config.toml
num_hidden_layers = 19
hidden_size = 160
num_attention_heads = 2
num_key_value_heads = 2
head_dim = 64
intermediate_size = 640
vocab_size = 4259
hidden_act = "tanh_gelu"
norm = "layernorm"
norm_place = "pre"
norm_eps = 1e-05
positions = "learned"
qk_norm = false
attn_scale = 0.125
bias = "all"
tie_word_embeddings = false
parallel_block = false
init = "normal"
init_std_qkv = 0.0273
init_std_o = 0.00443
init_std_up = 0.0273
init_std_down = 0.00443
optimizer = "soap_variant"
learning_rate = 0.00632
lr_mult_qkv = 0.7
beta1 = 0.95
beta2 = 0.98
lr_head = 0.00657
max_grad_norm = 1.0
warmup_steps = 200
schedule = "wsd"
decay_fraction = 0.763
decay_shape = "linear"
final_lr_fraction = 0.05
batch_tokens = [32768, 65536]
max_seq_len = 256
doc_mask = false
train_tokens = 239800000
max_steps = 5131
dataset = "wikipedia_en"
Each number is 128 + 32 x the weight over its row's rms, rounded and kept within 0 to 255. Layers, rows and columns count from 0. Numbers have three digits each. The size before them is the row's rms in percent of the matrix's.

# up: layer 9 MLP up, 640x160, rms 0.253, rows 354-435, columns 0-79
# down: layer 9 MLP down (transposed), 640x160, rms 0.252, rows 354-434, columns 0-79
up354 096:130170087126141136081121165105141126154137048121137132144167146118159181224139107104121088144091125114083114138120104180071171075117175145136079166140129153157122090108144134026146161134120176117106130153127173069105108064145080121143119103
down354 090:159170095131123197118120067107108119160175198108087096163104165154109132112139099083104173126150068143156131142153054165109160107085075134133161132199145064083126135142132122107126128118132201075132125106133102168143131149138119107164100123
up355 104:136111108123175137079103092149151149088100121093144143101034159137165072097132162120081173126184180124170157143160109098067141116141122104084160055076072163106083118110142041128149137152142063144110110167150140131130103061134144077124086124
down355 100:153138114179159149100147043108138163131128153186173132130126150169162117070179078123096161132141125107060153113135168172110105120111123167124161084134127175141113043089156073139148155114090158089134124137147182106152136187097108179129099126
up356 094:151152138121121118127129125093174122094114128142119162135126121181117133146107098151101061085153105141082119106110072146113102037131166148146165164154137185132073139134108142210168136150136170194098184116082154154141155129115191149071111121
down356 092:075125129156181149101178145181098105143101173131170107120122064095170157144115154138164186154122120103136096137108125135125150137144129127094078088044119108103082131088164161097117148100107101062171130093130138060099082078170125062169115150
up357 102:128083106162189191160145093082171134050147156147096149085126165138119119147166158138119141127128144112119157090142111120071156109160162119117164122199131094122093118133161148124105116146078131133127179148126187161106111169081104128152173145
down357 094:141129172156144097149149202134158167087175097162116108132151184131153114158070087140156127095117105133143142159118133091143105090133185092123049162142104120161121153178128102155163165142146036133116104179122142190115111114121117163132098102
up358 109:112176088186141146162061090125120083118149140165130053129177142151109161102146152140183113089096111082139115114125119152094124092121096132077156139171159072100188092105156099110151123162158127159098112070169166074186151117148145132174080125
down358 105:151107131158098155111160116113087104075140102116172098083127076147237089150150174144143149135177069159194094126159129091149194171107134159163169184093180128189087125148128135129096149120124165121140128122154112170139100180139171109099116190
up359 104:090100137116161107096124158175127136160063149157208136139114108160096140109144122131135140078095073126171108147088094149138119114100154111127105180073110168113070113117142095091155091125074106143128133087089115109203104082149100133124151178
down359 082:139177150157036119139147145136151083063133061112156110135133092084155090150087035128108107085149126158114061144134110090102121095100122146114097054118127188165196141113134127157087121104136134149123129130077085147090099151056155153140078154
up360 089:129140104123130097133045117108172103126123107183118169077190110105130124115188102131118097142086168124161079134106173098175173149151095123093160155131135116147089106179150083163117131161131126090118101117143103054136165115197107193114147147
down360 108:141116115157158059160131116148097149153075161094081102136154146145141164141091144130131127074198138104055132125183066175127127140125193080137114128113103096125124185105137122125177176095151145168092156122120147144086118127147079097096073215
up361 103:152102137095155133135160152125151021104088118104115135136119145127127153132131097143122050133142085177144119108128188101084170083147135069151143085129131162152157122091159152189159097098099121087154120164135175163133162112165137185127058104
down361 080:110110161123102141121129139146160093128109132089064091109139168085069147066136170132148204133113146112110255125127133094150081109136120115177138129139154104112130153085108186123182135142128137137200081147137120161121150110136119155074124130
up362 110:136145156061145174112138115159135124145131128108123106107061144156154165029156128103076102169128121042130171161116156053171139135105112120122122118133086113088207102114127131197173117143162140149100140122139137140150099143132070135148112134
down362 104:188098107119163132088112103154200161083157101119117151131161125098170103086100187173128096116132095141119139121126097105164112180120132146142145138120143127128082115131123109113172131171161107158134130110166139074121119100090152156114131178
up363 099:133110116162109080199110171129156142123171165108148158102155105175161146137073143115104149067095078174131156123112127158128173097203167096121089121089113114053147109143079092167132126114177154178142161154141084092109170103102192110131120125
down363 102:155213098129130145063116089138126122119117152087123118113090154144136088115117115098106116032080094122109129165192116090149154064121142136165166081130112160131074072172120092141122152113069138118164113121079196138176160081130090084078114142
up364 096:141120122078136151152138127160130129110089082124153134130164103172082127141133128202191114158085097080101047140135168145138198139120118175118128087140111172105186163156130072111167177120163088125120090095152158169142061111126147135094102127
down364 099:110091111082096173158097118124088156127206164099192134191120124104229081155141148179140121169073130128122156115180100123103146147141155119179053124160090131140177082095119113182116103109129093146073110133095169178143120160195124129118131183
up365 104:192115126160106132153145085133089121185180158097113077051119122144109122087164111135168118147143117136091119148091120147164144040111090084119088166085100106093145113094171107136176135146122154131137147124105122167163134178107122154117155176
down365 112:137179135156130149094123130121156177066146113105112117103181152140173102115129128187043139139101127073140118139065088111180118141139161128169125117109134081160128159140126126197122107114159101101152098113137143114117202117135067118160024085
up366 096:116140128144128110076135102131135139175133149149119063115079106089140147135116175194133120153115140102155175151117126155153099141156169123094084166085114142086079149148091037163147114107104144169158113108117164135093152119104150118053104191
down366 119:071107121140127032127119157093102172210095134178165117090131124129097154127053181165153113132095187159151216131147137126090116142126150062104118123127109212056155112149148154111134116122136117144104132148058117114125141138130104151106095106
up367 105:118135090125137180167082182123101182127113100101197080103085060156168185195185188131114161076057080107120141139133121184141134066112140095131111083177119189079136106149119168136158041097106120113097146077138151176151122154133172132111159143
down367 115:118125143161160125138101090089124114159122173138162206158084109106068171142119115118121107136159141148139101193140156179174105126077087111141100132120099070136135120114138197153110103120116103118115093115130122106142106157145071067116103144
up368 107:115121135133115128162129137134088167103145158090136099140109168090167137171166155106104109054179099096127164096125146173087214195223089146178135117196091094046076148153171095113100178079130116111062143108110081160114160116076121076142113117
down368 106:063189139138094113123132146142122102139192155088112185120150119126160048146168162112157099160149121102181117159048166144090124136164162103122157092149125138122115145123150091111126194191171107133138180127165111155132124138172160169130143190
up369 103:149130194151056151131157159116143133124130186113145118134182118114120194145131110168196142118110153075141068105127090085146142122111117131127127134106155125073096132122176130141118128039136109125142145046073131131140113114148171148187146130
down369 099:135179146169169163096195130090092177154110086121154136152104135106152150111142123087155115184141165183129108222141137177140035090158120161082172108152108126145129171090125156112166156146155152168117089124176160088089164164109149051141119145
up370 107:110075081142141143158170180079139122156121155166065096111168156127080131142066150121182121145100131139089136144099127141104176161058165133112184098093210145136116101077176092177134130135151098109118071080156140144098228124137119173049130131
down370 111:037171107140152144148106056173114152123114162132111140143093100124128146093124155108144129093119113116052114161178047148168093132184153143148099086070118156083137030152136095115105106162179086139131182140088142130119153140160151147149111104
up371 108:212165087094139155154108103171104104144115164093110144092141163147110091078127119158174096066161110153107171130135138074083186138087129088097128137096120079118112117166131118144114153093154143130115162112144178120109123100131082159099075068
down371 103:151154166197095116131125087132066112114167164092161164097080123116065166114114154120178125106114125142117212137135141142118176142104155176145119074137095144114138126152133092131154116159055123107200142157132175153152173160189130156123154135
up372 081:129122112139120114172218086060158138149106188183056216147156184147156106104122125194103136126142150119114120112142072131087097135121158155110125130173155145144114121066128143169140183148153047128112187123113151142123130069143106138122156140
down372 088:160090115114136116096115121144099132109097086130148065171146145110118146118163149162147115110111146120161128097141191153130104131154120057128105135156107156109157129124075175074188129103119079102193124152124143135121106067081091081112169138
up373 090:142055101103132141069152142169154196157069079139121090138103132102164143109167153127114096058150175140117109089162192166214113112117132120152118116138104097145162088126129134094109160150145154058124106077098121168117098124150106160104150081
down373 099:164094128127156126167158182103122143160100039155159121132125129088122114120121146112121070088106103149155113152090102142172156141133135138106107114148136098133125137140077120142177179045118101100106148088105099142133117081086127078094131140
up374 100:108099096027115133183099184102109115134159093082149186163166123140189119109147103162099116100131065144096112165152134113111129126191153097155119137102139102119138125106100175120219131106106104155112115144102166171161141160165129100100159153
down374 092:180186091082127164077126098165130150124144143191109064145129039114138109094147096102049135144078123121126166159107170120130171141149121187105101143116131159132138134152124127133145134098168147087158071183134154131134176112123092043105122131
up375 095:094150144105136128222104133104106064133168131080106214151090182172154104128166063064121141071118163129105102139158158147163106105127179073118077149125144105082160130163128119133155135157150132102122142109125141122125125121141159096142139066
down375 090:191065155146107155044149111088156173222180161169163118127152146127080092118118105085147133073139100087118130110051151138137132152121126133149162127095144124131157152153088133132101155142130172145105046085142108137138138106082117082083137150
up376 101:091132047125105076137112113124122144119079151148144121161137196147129146204116171154113035121110123171129095160121108101215140151149128080155063124142150159111140126171139065115155142109121140133184110175177167155130097113086125097112072080
down376 106:128177186191130108132156097149084120133183123069110093143073074144130113077127171079135177128118079157135127128128154100095126075152125156063126160174154144120192148089197121130098150124183170101085131132143117211169115145145154136139147145
up377 104:165104135115132203152127119178086131170092138098171134122121123135080090159136112174130102165149182138132086108123155130140078129099169123135091190115116154074143116160192143150095107119110142177092115161116153175126176121148020115107120081
down377 104:168113100166071093121136092125121113126116128196134163088129105062100163167120075130114201187129146111127157140137095099115097136134095155167123062116124128128128113091080130173097141203141139078126153146150141127133127100104122146143151136
up378 106:142121105118178135138139149127113119142120168127149198137106139179151155168081145132092157181114173149061096099104146142123133100141132115074142185148128124059161227115155147123160122153138161068107113129126144160100094119111155099127124086
down378 113:072135053215178148149119083086099137154144088115080139174113163160154094141115089165114131078136109132141177068166085101106131134183177114123156137130093121102145142163107132130110114126084076111149136130139064112144073128144108121070116132
up379 105:140161086074153133151098086081131128103105151171128167122132146105145099151153093040112149125121079122132153183191117130114154161159194121181092111115112140081136109088111178143131128140176112198107080106128094124203114113147117146110114054
down379 106:147102181136145073113134118080173118099181164139185087124090090227113112148100064104147105124133174038120116131124084142124175102096094177146204138095130091124153142070071101120102051123070109130126159132138124143108127103079171161094124091
up380 091:123097145150117127159106080120114180118140138104135101127150104119133192118168121139149170123159138056116035125109160165123141141131152124111151163197112136102097116115126144156124158111156155138076084132144129098194158075139109116137154196
down380 116:102152082133181144121118113101198126126118087106156138107128093129119127094151140135176121154067120099114033145126100131158138067136149109113180121146126091134117129108128145039124144162145194091158188076135134069138118064119163150081119157
up381 102:153116133109139089107168172154088123196157130075126146099101160071136122118118164120139115113105138115048119135177134165133128185149166179120134178099144169131156226134115078145111130113168145083122129087151120068131170120133103105104041124
down381 095:104205145154152102136155163135182135135073116115121216159201156118154157144083138147132116099145088114195115078153112108114115121087165088143092152153144177177097124182144146169108085127178151105118176156110118123110113177145126159100194158
up382 098:089153157105125138121101150159146071136123095043110057130158143118069137159147137112181099150115110194095057131148153120167156134149112100139147112144083170148139164158168150157178124098146131115136146136126144127108117130143154147137181044
down382 090:197122100192133151101163193060127142131155114109132182110143098120082096135103087067111131151120166128136216144094102186104096124158104188117118110136185079149128125080114158103154089122123110135140092107129104164112101128149106103066125136
up383 096:132125069137151082058133109148159155140145162137137095153230108117139091189134113086142182078122096081173118110195163094116131094157135142060128094151151145146162095113175171089151151148071110065111171104112211140143144134138138207113151174
down383 096:154117135151147098102090177092116134117063107100170109148095171121111089201154184115083135099065144173159164128117114122091123139127098116170084126112175152188158095092141133101161133092130166081112084122173126098127158077132172133118098147
up384 102:116121123136157189176123117127123132149088083093138097121120119142108167120129189101167149148144076148156097116197080134124174111121159119109100133135144144129120097111105143086110136077112090137100141077128166111150128151111147144107157151
down384 095:127124136118178146107060120074089155099132200131177088209100120153157153133188080082112129171105127101224079166071142162166108143134148161110121126142136135110143181171131142136195147125136058054130057110177142093134121144118145043169148152
up385 107:140109093142164133127087153140106087112099185090078215130109162089148132211064147135121112135150120118153166173072143145162159145190149051182154150131090151114113121172108127091123046107133132110148125144167145179095096094164140064069108122
down385 114:158101130134119116094110163133119179118134132169110092156161062136136112108166150120169133071160129154125111128108155131126188133086137107182211130102155113121096122144068116157090143121155115119171046159145075126105096158097131063153131117
up386 097:135080113179130115134139085099139127169126124123136131074072120121139142124175116188135112180114128170077064132152152159108076124181138131135100066137142139119114074182144064137126089113133139187102099136078151176154135099165144096115127187
down386 107:101189144155099163097163080075147169155124098121123114125086142147113145108129093087137153079128140154108186112136126092085139119127137108107106094065109154147116124154168071156133115194132133120116124110110172187174122116128137109156120165
up387 096:157115112072148113134149116093111116108159129171093112139173113194114090113169161094130109129139120089117148097076114091158144143133144089126115133036110075134198118133171081081152150070127206159134162155081137181165156140096165124150101091
down387 098:138121157137080166129081051126132146117106128099177125107144100030153179116163083149120095142148092177122068078116167161117129121136118211160083144154125151082097142076099103182110137103099130125110171138126121127106091111110162131084157164
up388 107:142125108143115043122188148148166143156087125184127130087116178131089118088187142154167162123094160101157082132134103161137073178129084133093124103171147195093092104169146173093161118097116129091131117164115183112100088132164215105126089092
down388 116:161121101067135107118118158074159179130119105184161135105093083209129079094169122097177141157104165062131134120124160078191115128137126132117182114144120135104123147103165177161158137137143143092110080157100172139146161165130101126137198119
up389 108:169120162083083142157163097169179146118107179116184093097116138099092150105202155189128095186107107129174128138148149088135124103107132106112126147104160181103131114192130129133137098097161147154110142130095112147094121116166142151084103168
down389 109:152132112142109155150183139083075102150112202117163065197106082141179131143136160145155116099155122106094151168125139057045104123108126130144104160143120126150134119107129153139133166115118091090153132129139147138190167137179160076125090112
up390 111:146137107058123151088088079154182135133139097118074085115064102207155133104152121118081042092152121157151166105119140143101137134138161110116124148103136085143109123158170176103103096116152143215126133118136071134058151117145139140121148083
down390 125:135147126107173163114130159119098182156188084060137128187162148142111166133194084113080128113136130103153160136095104207147174146106172129092110132146127171171129125103133169100084169113168116103125171151090098140156085114043152134143165125
up391 095:191149149144108089082082095124176104087094101135134164108183196079121209148131133067104116068142147123086091067106120152149170082129091141134147117122143137129128088193099151100135169133212143153096163116154098102181119088101105132104162080
down391 085:107139143122139139178114126172134136151114090115111124119094137136158089100129182148169188100170090118156095115086112070144148164165160151113126151123169125084101182122148097146152106147070157103136134127127091115105110183103176109115057172
up392 092:125138134105184131100136101084109101167094143124122130167139119097093073126111107074122190108121163085149130118213080169108150154099113056100133135101138135071125160098155125166084138109140173184112142121140125117140154145130125116078121106
down392 097:122079065129130126141096147130093157143093195064137076201075136105206127147141109125086119092117127125118165108088110093128155181136104153148093108089149162117140127134144135122102118094164130151092128073118112109136140056163123145100117158
up393 098:107149112198142135183102088197149169111189118104142079115081068153160119143169160086108122163105095143134118180136141098131163162179154105153091094152190121168126177118140135132107074104146127093144131138106145166124097068126145147147095126
down393 101:086124140134113104135162143147167078073109161195149168116146110149106118090023140172142136104150135130137080105169101103102098064161140186106107133069089159144125088048134101155121107105139094116152126135146145097112101114117134131131113119
up394 096:100135090088127102093067125146040163117083126151140124124120139136106134126112119128147099115156127132116013149093129134124148155185134147069064158132126085080100158140134134135177154112140156068130108084146103113180111099184179127131152125
down394 085:177151135136153144140102157102217145151165083139145114119170108103140096170153115106122063175153164128161059101174133164138168097056137103132138119165159130195162153152087122131066113170124092182170149147134179123132094195102111153148162113
up395 114:089067089147132164152138085127127117143090110060138041186139086158067105142139130155177128111122144113095121211210155119148101182163114108120164076193120121177139103170120092118161094144143160095203153112175152162123166096155109113150137068
down395 113:130102165115182180134130105140139134140137108112167111068082125073115166145115081116134177166151152059103205128142127162149102123121153156088094090178000145170155174151132133185121134152148096144191144097156128158082135131169189108094115129
up396 103:196141125082096100122122201191120090116073168148145102098150093128112084111146117166177139109142210107077121120077118106071135142193088107178131092168096145110111126124076110075092164123152102174141142099133100111114162136184144173122162075
down396 109:146107094120147124145154152116182156129066094173100190138163102104126082126165156136162117202121161100139178170067121164094129138115081094146163196092135122143172185168112162096156129163065100156120129085126148120120091122138031140141166126
up397 104:111132073180157085151101127133094148106167094147096108129121200141151053132112180108093150071150110202148105142138148159132079135136161099131149105115130156112152057115162195090158192125085154144129142103141138104158076176196111153124165173
down397 102:086172126171089131072124217167121125128116107103166158105102141138175145131102122088116140123122232118132085125163106075128115093131138143163117086084119084130135125152142102102126212108144149159110171110171133162116098193134099087101122154
up398 100:116079136162089136130158148170143095139119146086136109139188120105125136125184109098215152128120139083192125153096117122100154153187205119156136080114128160127123144123181152117180159076119200164131057082097085150169096127095138128095169151
down398 096:128176132101156080162155064106195111130119113084115143115081105176156146113150146178126157186173166143110112071140131143092104035089097186122147144164143071106113132115105086084103108149212109176151168135148150128137106116143105115105075154
up399 114:090143141074153183115109170100147130153109097122147120196111218122130107120136163137130142096178154122244119141110105127120116069159076054101154102141092185106104112105150146080117090158094113118154130164084085123147083131127108129169158115
down399 092:159177149123100157122157103130162134192158164184105167214164106118188096124126109211177090191091125152075108100102107114051156076152103061174142117105116147112109158156134150146184129063125132127143194126056164127135155117183159107123143115
up400 098:141126102143145054068127116098046121118153114107127084133143113126139125116154120088173139123099122187125153119149112157095128160146146125118100108106137113151094107092109059116137119101149174198065131121165094163140099116153167113143109142
down400 106:131096112174171162139105113110119111052108158112141160115155090086104140155139146113182158119109157116184105044108204187106154210122083103111138109202136113155091153125081118138160072063130121157138103137116142125124144130150155110136104113
up401 096:111126107130178043126104183157216174097164141119161099110148166102111136107163129135098072076153173181127134096114106118122097123094100114123127118077149133134142140176149117067133141179087120148184151151172129109097133138152140101116121141
down401 100:059093056195131086159135146125115135139136112136082116108112100114070105119170167187125123142147161087128121157050113158061156087128142070136112103102133115124112059091100100133106124146194161108114130143142132119125115192119127133159142147
up402 101:144124062183088128161097063113146137170169085155128186142160105128113151193149135136116144139146151152113117144107155122128104110142154101098115131141155081169156113088081198148159097149115161158131154141104133080094106123098107154054166127
down402 099:117095144138158071073119088101076089154110126073103078133128134153081096093103181127119064066098125111177165103107144178136132095171122128121098133154134084084051095175116099084089151114127106155154104176191165138170126139067138170151144091
up403 095:097126109104169117131073116103176199162178120092138081077090150163112123157120115077126126140124157122138159126085138114168155187091124101140100130111111191154128148130138142174181146111087130086092143079179149127045149152123167070045092084
down403 097:094135149123172168146069090133109154146145155152107105133135161110120130105143120177080109163164131081125100113103109104089106139125143116207156108167153122177149157124131132108089111133065141119201126121160174135165063124131164181125116097
up404 100:080170118177113148140182193095144146105192119138166132113102155135110141116112153130087174087134058116126130110116120227071123129122165104102149080136099112157169165071131147116126150160138120183091151229129133064130124110152127125096115065
down404 099:090172147155122133123136120105092146170136123139107109177127104087081081147120093126181109101127128082162122103116078110112166085126129098175078143198085149104145130152102137165131159124091101116143093139109188043134197115143165194114130102
up405 108:110156160065103138139124085124159123080141180102133138201100142143083131113124127154155099112108118149101113124143117060139117153125171112155118130136048118118131114131172146142109140106100123144162194143098168149090083123133130175113098119
down405 107:112145123137163167148110141086126190176141113107127126099147146183155206157119139132125172134141135128083136102122111169158171154092133106125133116121175098102176133099112169153105119101112114119144108119118156088104159112118069109124112150
up406 109:145130146116090146157133062144072139142122127113103181132162105146095190153107174176123177157144080130083082115164120102097116135186114086170122101131081163149163160142117061116105174099105067123089131132152141172113097138127111141215122112
down406 085:160125165118117095112149186163095132089171119129136108157144152086165088136084143037083125147124161162161180123170146114134042134156167168126114146096145133128139156162151185103118102124132156153119099102086130150201107122187174142093176106
up407 094:118104100107089120080091200113149148133113132108146142128149111046140131072161105145063126092104117074156109156085157124105149133134108169160091138177135123097134112197102155072111156039119125176102161112170117149168102143164117105162140071
down407 093:104081129107118090137155058126127135098134082132095147182136097171138133133142173108143142128137085152125122114223118104153138167117097056135168130080146119183084127118123100133108093168119086054138118185144139155137144118108129052169132202
up408 101:146173173128154058093141154145110119163049175094078155113133102142106109084097112156149164160134189134160164117107184123119131156118162137101135083149136112146070172076094126150158146129074167151059124128156150127093192129121139116134165096
down408 091:155172121126129196117136141206102174137114102121135145141111171094140086138085137113152095178235121115120155098145136130156201110136146117132161142104167084161083123098135071122203130190168212116108154166144137125131111167122132145169113118
up409 102:112074062157133151138197137092126144079116122111199134036098163114132097115132147126110138104112152110086129122117139137093110098142105186122146102066108120158098105121166171152158132147033151120138137114153130118073138164195102107139138137
down409 108:128142208104107129077097111166106161176178113129109180136164109133073087156102119111097061131100110058148088103117182125131110124086145157126153182123154096145178083132097156158110098086144099143158064113085099073176126105119122146132158102
up410 103:141154166121129147088162160114158148131119070141125102173158096103154145121125100185142155178090159117088147103097148098110104132141169101132127092127132106139041114145104143134161113158108142166121138132156127091112123076139074127109145124
down410 095:184168094144100188152160144129107117143166088132119120111167061147079122161133123115138153116140096126129084081120076192124097106175123146159143091139112051123086111150165112153098119137178143172127149140170176186183161164163168089090069151
up411 099:117048068134186149085124129108100104108121045141061180123148114130165082101112166122153139188058128127117083098174076141145107068120192142115071109145191172173100060151116070156160171098103137176184126121100140137113144101124066136150112148
down411 100:119114179154132235078109120138103107145100193177140138125199162120194126137104103135111144131115125107110136137098144169101116131092096182124080133147083157138116171103151130134182149101152099101141137152114115127126127172079126147110104146
up412 127:087134137107163119117099109118059124133174112098101166171121126139164106132191109200126121122155072131090104169138041112126085135139105063112112132108110080140108107092094176174096163146179105115123119137051156142129143167150087185112169145
down412 110:177106167128130114084118130131172131153158144171109166133168103168177150070086099124083097154093126160132149130102142102064164146088127130144144203105148130145121155127139111101162170083090090119133096131091099135133187159119099100116111163
up413 105:103090127137102086093151130089144175148150164123126093136104088099114147160101124124109182140132106118120090163140080206164098117135183103155142147153057198090150131108150144120150131135155089149107108108143144114089152098179092106147132134
down413 103:113141094099134118188057180168082110108154144088152158179183137128158160194117185069045114100166089137106167144136181091117112143089092116181115131109095074112158129098146133155109085081119083134161085118105122072133092135076129137113135156
up414 096:095059002126163185157131084094170145130135096159136165134101139130116122099083114088122062103074163116201179153117157158121122140118085097081163145124130186131118193104138106146109128066142134129128117145117174183131097152133137126072149114
down414 106:154120107111133097142113140110101105139104167176154070067142101169161140131077118109139145158102159165094104117114116078109133113114160113087127168076103069138152147133084110122134182106130077104144144117132091177121135173151163135115125166
up415 107:131153140096106138046140142174122102129135135091131112087161146153163146136138080098123173141109112114103141121126149170197135188132108115098150158159142129181108115124120095075131165165095109178129155128099134114197131040144149146117121130
down415 113:171114107093103111109166108140119170133156100127130144146146190118147127128153140060070155132128163160147136062119073212129093190160129108105114140122114117155140106095171164134122087073118109076048132145084132104147166162145121185087114163
up416 094:101115152127107071120092058134121148113147097175124108141112115146141105092153162123136143094093120128093129176136123144162172143163181143144130143107136135112128184080141141137166206134081098133126172157159114193089116129133137139093160136
down416 086:150113153133177124160117121136118135144222140106045092160104102105160142095151129114090176103130065088135154041145140112113158150126105146116181125103147108123133146117126137147118167145089157098123102135138099127152141134124158126056147109
up417 092:083137146132124139156089110120182171139089084114082180158194092154146118119143109144113110189100108107174125154128088174133105091105109143153157153102154152082151147115088150139133108124128181065141141123118199087168137153151124166130183095
down417 088:198129155095132123086134131108108079122102175123139051088142133132168170102126092130110133142155086116093089140084107137143157141123166158088137101088085118133065136132113128154102143167117093108084109099152113124119090109051093117139104182
up418 084:094136154110154090174071149099154105174151140122098120153129121102063182128151147174122142112117114094090109174140136096099139177127175064108119137115144127148128151185121081131183128064076127154055114116072180162168129110135072149140145164
down418 061:196064140093121149121143105135140139079151129141130100069169105101191116124111111134133122080170165164171086162093100139160174106121118134217164137088099111089122104101117161116117107131143141121195087160160092095101074145057154094111111083
up419 105:176124159102149150139111037162103104159158130135113095092127121165126096066131155134113110161098123094112172170087147148146134131125154103114174126102148097102190136133152145164122106121156103149098193074087073168117173124109130071104155108
down419 100:162110102095165156148136064153167137134155161159096164115116116147208116094178096142111121084161102099165161107098163157109105169156109108122190133112130097125119157125087146120108121147116138123116120102144097148101146114134098108129148105
up420 090:116141100150135162131098180162086122074217047116147161129153185179095046101126136139139102112141114120144089103155105128140126087130112055137114121106169074139183144128123162137187109105118069097114126134085189090129146110174136116162101148
down420 086:158145152132147116136128021103115154077110128108180146123101120144114168110085213081099090103144103104142167134167147098095089103120093190120171169144125165112122094081136161101154142069100172155143179130122169145113138173158155124102082125
up421 093:066126116060116087149186087155094103125128159091148134126174108118119128161135154156136103168130144146154168042071102140146139131120153129145161111107103146140091136104134101124166140177105113117026144194092127125132105120144187117143069151
down421 091:171170166137120070208143130076147101096084145108093135105114086106140119164169146128135077143142122099107040077116114144108121121123090130179132074136120115132129189144108097146116148130143086124129134197096125171096125154194046128124117136
up422 096:142094148069170103160132122111102111099147148161193114108118139185117127187143122123129098153106125169093101083127102185176159179168158073131163170040130147165133163164175137063109181168109082136131164118106065070154138101087103075076122108
down422 100:092129071109089150158130072128148101138134134116130155081129140149140133145096089104130136134097129136118156199070101125154119138058158085194095110116117115182131144153156159108157079079138131127149126158095102140140145133077149132075102123
up423 103:070137048125114102053176147162181137076149142091158138095094133098149140109119142146059167128100144128078118117161116132101162148176099094110092099159093161123117143054102110147080175129135125070095154127146201129163166143117142165121136094
down423 102:093151117148170144155174111115133119086163127112151108161145094158129086178121119150145089104126052074186116157086157103169155170099119152126146158114183124085109129156191142159160104087131099123101140145197077124164131114094139072085120112
up424 093:110183133080158131152100118098128140140133146077122126075121167177121120087030134169135113083140154148119193100129147145120084141148100181070065127155104118098054144160129092145067122112107158130121135152113110161141149141160069171144171114
down424 103:103141114119128137137084083141216109126092168111120149154148116178119149156149068088150178107129072147156101069095152136085107102133118098096145098130134076138122126119102137168153161117147138092163139163120090084104136113111074118154130108
up425 100:115140151174128151145094127068182134132100104115044125185164118133074179145110231143167114107132066143135076117102161136113130121095175123109187107119132168145109119081113115099156159111090134068102097095118100181124131107172156128110192190
down425 095:102110092104172142102093085187086117088168113081164095129053131149193103082194050080099108166150174110110180117142136104133139123195086113132120184135115148122123103197147147148121109106147149179127161130136146140148104114115102114175078138
up426 103:110152121063145086123121116074083111105065127148068122096156127125121144141110131096069146122145117078093166108093133165138079156167144083107102211088074114055134124103099119161148093092159108115183174121136103145159160122153128123163185109
down426 097:095135116102131190150168045107129067100147187116152153094229102178205173175089102078143122159104082181140126114095137181094091136102103156128145117128188196101071159174118144155127145140129144094136127179180157115148111136150077106131121137
up427 099:098137158128150178113145159124154081091099203109149125146103098094069113195138103103185131150122162174129111096219133066150170128126145120099095105134138145102107128148183151166204092148193163072186165151145172090079166110144083083106114118
down427 098:162155093107196102168130181177140175101172122103150139162110039113129172070105175090165081156125120116118126137079107118125128105151154151112195176140117124111173141089115165088144099028131126141116145119163117149135124143155153071115094088
up428 110:129111194105145095112132142145146150112100131144198062147123098108158113146174107076169123127114154118086124149108115111148082105121136145202120115155126137072132112149100123135127129147164085051068157134129136201117155099144120124166125094
down428 111:128090106168144119026105126101093122132119163134093067130128084112158131154097094150133147201139130100080134156130123114085124137169048112118131149143158114174140147104114093119045124109089104091152101117153144148166141151149151098136144136
up429 083:048159151100165158132126103086138119131135125078085143126128154123154161131121184140177103168117112127091106202146097113154105178156179072085106129093107106101093109114148152098085173147129172091119069124104205100161149096071159162071147166
down429 086:173070118090173150137093079134147132126086110134109117078149136131175112099130118143044145128134061151159067153107096125045141161114127089127153093154154138193148113119113127171174112144103138170089087126078132077166107146172092101160162173
up430 100:097177110096183126133153146135119172171128169119091136136199089210145144089178117145161085122139104158150156113132118206089142186109085153097138128025193167118124112155120171113119180126124095168131091119128205150113164118112133106145162128
down430 094:091148127107051192126118132141121218122086093072141101155122125165107145091131143151151108140123187172078103141128146097088123098073109119090140134114172149148155108113079146137084146182148121091154155147086146132179077104147141142181119141
up431 099:064163166068065116102108087133119126116092133168167111196093142121195100162151102114148113177186131152043124031092151118187138128135169168153119088145090156146140114069155102127116165089148126111140139170096143081131150074175109112148084118
down431 111:088123156164158129087179182176127130130120117167138163154110124080135084131082131169225127144063168124143108182129108058121080136166137104156093134114127145128176136144096123182096124125122104048138141123142086153136139104137076146148142091
up432 103:144105086134079132088131155159099135107156142180103117151192113128127140069093158132156191166128085145122080108155067136179110116164122116139108129172143064051110183164114128082144148102099113133150132059094057161106134142144108123114107069
down432 098:137144122114123152161094101142187092118093094111076061126118207162095144119151144177066137116119173088129182143139173129113113097141127160094087176135122141138087078086139063117172110138123171129112145087154167121167033111089212148143137165
up433 103:167130114113127099132160126136093119138132120149124209142127182113168104115163160120125068119118171116094098127115134092110133119134159135102134087150109122104137079139234126133191100132150084135026127122138133138125151153128134141142166113
down433 104:148120115094098141104167067093136166149193047147111212083130172099141114185096119118132159115170136158122154088180136121127116102116117075121125086141114164154101139112114121121109096169073116124166173114102092147204116154136154164144182096
up434 097:094140108141098170171141146124123134123102110052117105193132148117120120123131150089094198149154184132153133098138112148123065113147144140111172154171128160115130109091169202083169169130171116128146152143146147120118172141131154153113100128
down434 110:110137090123093090129117160144135140126156130143154073138166120122124140164152108161143125127123169110160100066118111088106169134131149153146117079168094082111100171151141105133068141150198102130151165130084045145126110137144129140166159121
up435 105:147185085134161103109148129153102165103076169093124148170148147155117154141131092164143128068108082074154141146147126094096125153143104103107178133104106119165075111072170082122129109073190149168107139110125087110128140162101126143102198078